config.toml
n_kv_head = 2
head_dim = 64
qk_norm = false
attn_scale = 0.125
tie_embeddings = true
init_std_down = 0.00302
grad_clip = 1.0
steps = 6183
dataset = "wikipedia_en"
Each number is 128 + 32 x the weight over its row's rms, rounded and kept within 0 to 255. Layers, rows and columns count from 0. Numbers have three digits each. The size before them is the row's rms in percent of the matrix's.

# up: layer 2 MLP up, 384x128, rms 0.135, rows 33-57, columns 0-127
# down: layer 2 MLP down (transposed), 384x128, rms 0.112, rows 33-56, columns 0-127
up33 077:057134094106091113150164093045118124109144134107095133097134151153070066091114166186133147087116124100151058182105123064162151078088137129155086113111110097083103188120141132140148161122156112130135142076155072101138130077125072143067144127180107161156203126141144209111098110184121114122109099120118180149134132113132137146087130139169092157082136113116175078149133116114114127116125
down33 073:143100135103127094149148132168126097085139079100107090193135087069132150107121106082156090114106087199115110118136148162104097098144092133162136187107183176177062091146095134193108116117115206125128123106149132115130129155108113124190117045092151070083100092153145120174095127053170139100116169113118150116088165149090152113110135116068105162135104138120122159108081136142097154167110
up34 101:160161142118067140049177086119085166101112126153139097180112121176155122120123228138130102098091146088085108119137144206095122145144137123179122129097110186132149143111135173096125116185071134129118116085167170077092115133168124141133127131163114138091131106187142096183082115103154114141127151106143117130111139118135176099067164135102124095130143094157123066104093134173204168131073
down34 108:183112169081079118078097119134079143078120108171174115144046098152086152054094140085133085092135140143155113138116080161125080082176156120115066176130147170112166113133122112173105083134206195163138144135113152143147109160124130100152114095137096101103120111119123165097124160187097126061128162130096113087143154115125133149143120110158154095139178119091144164170120087074157124177103
up35 070:143143102124111079150121127112072104162149124193113101177076148141141126144105141192103151058044118097118096182121144112094149138110133164135103138198100082142189147108155145137089088121103185080112149173097143131118139106101070156136118188090116156160075160114098151105124124164119130115073149193143133087123175171133160136160113110077131178100166170162134136157110161146137147143056
down35 082:143085123114174111130176134115139102133129133074146199145139120110161112160159118084159110123104114160080100117107131149113117162088182122105171106107157093139133145116133110134212116124099188107142111155138176091142138197119144154113123087096170108074204133096098091126128079101116134120094120112138062156121057088109190100117116089131107185106141097055112123095085035161110158144113
up36 076:150169134114128151102133120150129107107190150093097057163163145108140160096079180104107121164136110110147170134144113162150146162135156137120191161095155149143090172205100099132170153104103155122126101126184141157130052095136085148157125144111081117153136126167144121140066166090181157097144090094121199118140139170044105069137124123177162151148133174126104087085162089135160153177094
down36 083:115156177154124106104139219093154127098125133090126136116099139157121169119074135108192087096101103125105094152170108213150110141143132167149101120108121168175126152176129129103110108136127100133166142195072145177116140129147127134164210140132139197117131162177057161112108141116133128187141204085164154109123139168044126107159161132141110167114157115080137151108170167153123153130107
up37 085:170168070148153169115098141083100141160130111137123096084112092097120132119092157148108222136159122166099104082092037112175086108176135137144040150109177129196115119108103151076128150157135130122079134172149160112103157147130148112098102122141115059136171151171146096145097117084127126111059119090158153138137104148072127081155092145048097085125123094136152135114130158110121131121149
down37 096:161091132188109149189138160093142115192126127113113114117195080138102136129139127169176133149183122084110085133168169150130097169150124179154174139171153151132120159162107205103155099102119131107141159174171164133147180078157097114097123167087105136103157120110166153163104083101077148141174087124104132189163103174138169135100120085109104161162172144061119183130121156108181130167154
up38 102:103163099137103138130177163132121101181174114139125154116137130108114074151120146143076169180209128071134125122176115086122172096085094151096093166102096071126115106085168105101109144147077099181137197171134144102111141150117195109095130136113092077077089136120138097150064140100077065136126107092130119141114113103122061167096129130097089153161093087140085163117103139159117125063143
down38 083:133066195107158093133113114124121163152094162133171117167109139140127176167150082111158136113104146169125151169129175172131115126136124095130140135148160198088131119204135138126143172113142164063151076109142114168144106049185102157166128119132151151205122141163099138104181173135145141115140148164133144172204112159116186088134125088110162073089154199133175082151134155122154106106130
up39 068:161095177104085105108099134145100101092125148097130140179131113134133137140160083089178125110116087129143166055116091116119110170089053172124128086142148105133120131128151133094125200126172114140128122102119139122131096124134108154099188114138186164123183177112138155142149073115190107153059101096092159092188082071137120090177094131139150074113164089111136159149217120101094091168139
down39 079:177142163076101097137112124153072118104134141123144139156133188106161165151160103097182106121076127144112147050137143145110095093097092139131148113114147089138114156186139126118151193146183142163164116113139133108135138148147101143094164127162151176137164176052127160120124103122208119177101098084104174106195095064123093097174098140138160090135178100099109133154216163131111103149155
up40 078:120091110057106087086119109120185135124087101177095065052096122115063170087040122128129124137110072131122149138114203079173159102105097099168118155137134109095155124107138121060129134059079178080124173176104145121132136132155115096167116148111139136124128134142140156162126162180169090119083121174090080074124160110110143120111118083157135097166146126123140157163173156110123123123145
down40 085:155145114123113134192140089117084152082129158139121082154096156078115103112189153162159127081120162128131142176098128079107188160139198102109122167138118060082128132069133163160055140120127135134163083111157111164083136133114141120147102157122162060054115177090108117085154115144185106147120116155149160137218111121140135148070107096092114098102132095123176127126148112104099151189104
up41 095:092118127106160175133154103171174132118076192136165098111108116119090205096167149114088135084121205113145182151124121155089113127056151107192123152117129151119114104183101153163156185091101070130105129130129116124099128084150115147151124106152127139132168136170062115094092150108188138087134096082129124084094091111090127175120095179188144165152093087086141084135146143168125093145173
down41 101:082090146156108087156118073145118112148150145138136146101162132102083093144087063194163182096100108110096148143120138043082155183134151111131075082149168165125174170067120143080109153149125093077153103098098120153115122181175144176094132127176161118110105136117171112176157136106116089147093113181152097134153082153124100138097113116134105143135131080138148149159165180119110103152036
up42 095:160105147106137145118157091106093155183108200107021134168097109121141103176163083138104159165089123120166143075115103123158129126136105190099139074115116126114120124111113138098108190104166045114132099064130147127122119128092118092086196096173119149129177163115079131071093197129124145101140116110123065166125124121129137100128142085104148125121126167152167112104171117171123052126144
down42 097:109179107114082079083094097152173115150100095133178088114118150154110135111096173124125135095127086099110127121158127136109131163098140071144116179141124135168072149188111116141122101144136182096078205120103132108136171114141151149183073182101150073196083113142146149160137082118124067138101165182170122102147135147135133114095129172156118094127130084097104168144091148099155200041130
up43 119:130109161152123159129096123103116124167152159170125144141068167141084157138075123098067147089129147163065135161166107102113120136174189122080089168151112060162104140073178099120124119135165117107230111107122076112130130147086051129144126115156109145170096175115140098165109088138103134089153185146159116077133111162118096091096162123148150111145192147148097158119154147143170194121164
down43 117:160105138107077202131121107150138141186153117161163089126053082179068108107082197096086145070171147158170121099148132125093118135116101172088129134134186091123089168061142112141116176157148152133187100139116100094133142168060120121135172104174141131110108174142151118096081066108119172147128111150134084127124136092130137091128146186191139104129160137126120160136145106140177123128181
up44 063:090180151144124126135078130095153170125124129120090136192103161132172150116159126117099131147095125122198117150128165100121129105140145204102128081131128101161106161120077162091081067137164114167082125141125153109130154068136094124088123064185131122138128137150184081109126119146111176143183171156077166094096075097043148177106100162134061144164147109150148123144102106083077137083149
down44 074:161149143134095119126075145139173143050061074111114114081154154140109144213105062090083166101106137193069122127132107118083073148123137118080131115135119189173086143093093123169128172145101098116127119134119123110096139102131163085100118124139140163141104146056070130117132126064164136158127108108113101111129057087130126136101165069101126147158116112089154086123136098198090105137098
up45 101:084142109158045128110115089120119160103134143138123119147117111134207131130120129101121099209105123128174164124114175134155130147169101111099139109096131102068111145168147111095126158148108143108152084164167106142094080099165116086086167105125192109120129199097100088131142157188183116068080103108130102130134082117097119090088085128172169085110107122121100148143182126163032095165149
down45 087:106110076170153207138116121131114040159107103160076126062111195128092159107154136166118118080174148122166115120152127130177129119126182121152128176171107209185151071124107133126110105096096132112078154131095120131131157164105132102157144167117102132171141090114180168112140115128116127134167104128132110104163157141155107146188160134109074200116127164134174117096085063108160145085174
up46 097:125091140059101181097097090113168093182050122117151143132088108145180131102131143080183057122122178107193117112088116185144161172111093158136174150102147149129069120166114059162139124087151128139103078076107145177131148124156134107069189137094151145082138124139101166104117115135145103137164089070172165131141122128112152090173123105163136106117153056147113136121107146148133152147167
down46 104:130094165048089152125076091128144108159048091130164134132095159128181136122113130091205115130112152109180065103113119166146134149096114148130151160090132147122078142175122122180155130077172140132110104079095138190121179148099107130081186106093135167101141108121078171079130126159173104138199094097174173092142152092100169105177101141167129103092131071144123107113112156135133134145129
up47 099:112104110167112133122148165102147137151126127101095136086098150139062149174136167079114167110150151164098125115170117175108141135125087167119147070116152057155096139045144159069122077111148212091073165102171148151127097126109137139157142141142187113171130175066081114088132165123144151146125119095088117089101095073136117164110041136096102145095145091106144172148166103153131152157151
down47 096:160125152098080121159140119172101119051179103149133128178071173121115103140107116129152099139139117091149183145081114079173129112128187110104122179117113146111177141192091123131104134210060079131133159082124060160119157161140112119115170088138123126089120101107104170143086127122167127161076111097117133178141075127106125072112167057165099117163154130157165093137160158142137170084155
up48 089:115131122131192154152110140116143164150168138117123133190092135191134143113160113163103121112091164140143125152122133165147070134178121094156103151102143115101086160143052193106106125113102085139138074088179176091145049105236097140141104083144073130130144151087136115193128096136137135094115118139103182100129129148135184115047093156116140048118126117146104091121147105157139110117133
down48 090:138082151135222147099114140138140117150122126090137149149109164149108140139123084169184127145173143149163126135111078144113063097107117188153143114192114137158127166141107118144089055191088063136146173120136139090151159135145161070074146136131147191097160125069103162115088136113166104114215085099147201117160098165065159092104152133077131124148129138128134120156097110157123129141105
up49 089:096127142105218154140155127131056146119160099126126173189116151144147112130180146113169168037118133171097142144143070151179171125090208141139111193165160102172176155123131128106116139157154103191098136128099107178128070103104084118127198143134176055118137138128124130076134142104083149116098117129162123174146139124154166139146119125131150112145158099141104114078159123136092148102182
down49 110:130146138168167144096157152198158100109133098192114151138127108101167072152144154074120127122145127174118175128113106180154126125110205149094200171106117153115118183127110116103097130158109129119176117132159114154106118143165187100074188144189134070105226148104125129144135126118090171133134131108172094125077130089138154140106061170182116114123116152116103128159143174124057137148171
up50 165:144135140087124123111111194151115126107140088118125144144135120135129147131124152085103089129159099126143111140113094127075116042107061191112116123090156142149132134136123118142172123175096136216117135152097127153132113089137110184149117173125188089102162188098129152201136096110113110137133091094157135126056083131176084097137116156142117148137199062102142210158106138180098192093096
down50 131:120107115176151143146153074102134137112119170153153099113133118137135097145144112164144176110106180136119153110157183122182149183158185081137135151179097107114148111116149157122092142070136110060136113121159133111135147163133160073123137111158082165178095071166137109055113159154136162129120151166097128145164194136092170160135144105110138143117073225152133039113161101084158083165163
up51 155:101124177089093113100109152132119114100146120100131127137091101069184140148120141066126129151161173130095114107160197125105176118146134114102122162066152113133068094162169091109134141106187118151129163163190153086107102200184149122131109079131155121155168155136116167142173107114173122178174135116103181102172113096165078149177195140127129090177186095153158069135080144158115124118135
down51 118:178137062186135122148170106131152092189109149154138126108163110174095103129146111190117109111119089130155161111116087121139076137137127129146144075205113151142216122081094169129118113170058128103135077091100104188113143065080136102090147160142108121098086103122149099125071142145053121109078126128136068167092139149116146131091072096106112153102096152122099175146135103087094118128114
up52 083:149106171072069128197134136111150101169133078130115167162089176127204092170127057195124105126112081138162109119091109090193088169149127132081119129150117156129153124124130068122141136116122136120173094153172102151130098097126075088125090119091141107109152169080169123142122165105098095106134160180159161096173139163143096062104085137121034131109127149109102156129153147123119088161121
down52 083:137109103124101116134158133136105097144086075131097095143099206196147131134131076146100120156059082164118134165136069133158126148136124108094116121136129070127163169131179048109136171097098160114127098138123128134188081106100117149099178118158086164160177185086141112131159111101180072092144104159101127113164125096052122156142109117058127175111153121103138120102181147147143052134137
up53 087:119055145112127156084109112151074102183159101159080170170115124175132101095131142162120152133068094192142112098143075103175146133121097152102122111141152148111169170102132174105151093113124072185158077140107164172109139167130087194104168131128116115177095172111117053122157109130133131116126166131071148140142061204077112118095125147160144154146128148165127164098097122126200114145150
down53 103:112119130104119108161125077104207177150106077127147126142112160119178138147170126144159121120161142165121155130113152105154160136139112166203130108194132108131122161122213154138111103108091162081089138124101159099160123175113110135137099207157142167163136206098099118171109075069210119144136125130073122161141180130165155152105129162117120158150171110116160172136099104142160131202167
up54 155:177119080094130172159137140113095104094153159115137092177140122165088133133114140130126113143085082172080123115160138101126104045091109142122086171066138079100144092143172148166150125183168094182103146103122112113149130087118112186193076151164152157178165150106119112127135194112112118095132135067146149146133176149186108082171083108099138103139134188103126150084201142145082124149107
down54 117:070148177148112072127118123146187137136116072165147161093137147091171090129120117132159143096201167101162107120114136156108157198153138110141167077161108187138109127133121130118113147074061164075141112155128143135130121154128150062088178114105089107107110091155150155140115080127142141117156138204098109079152106108075146150067166164150119156134093097127127141167036111125183149089160
up55 088:159159103074111122114150120114148133165167119134120113155107101152165093171155135137092131085162095133098092098131146150144172102152139131170156161110114132161107097135160132154104118178112148185127137102136121085071182144126195142119099102154085109150086093028162133114093154158073100081196207141196117171140138091196070105152134158153099146131139169172117167124106137131121078124074
down55 087:061090162130133061096103117155102128134158142154136164172096165094104110119113095135139123149150107132116154102136089139119112151065095106115086117131080131116140113163144141120115196119128159080131161105086115142156107063107106163191127148124139101124131163124107149162168086096165109101163085144091135084213069174119139091059095116114099099081125127090114170128128201142201092052130
up56 152:106152138122099167129133059133108073136139144161111131151169167137151023141090107193157063180101103132148106129104144115147145167095109138131182151127164168132113135192102083142121080129104162113166093144146106121100100162046045115135117156111131147138101147062129164114098100172125117113093082109155098100135137125096083087114081111132180131058136162130130106161152136131116115192158
down56 121:124107090136184120142113201125149169092127096107137130091084076117112225114134123055076162075153083120103141128157096120107115099164121121127071089116085054114147125068154169106122134124150075137070141098097128111139116102204191138128119079119119095093164100179142087157142125085111154132163156109086148159094112115156163165124159135119091135176100096116109123095099124125147142078093
up57 068:070099120107171115139138116084185129062081135122112136120125151122073185145146095065145146177112155184114140148149159160076110089112110130118129158094118115152104094132077075127140128147194218118135164157164108120090151146162057220153120172085128180115153143117095158120143050134153168118146140085142159118146093131141187168149111112101123167125178080126136110108116143118144113141124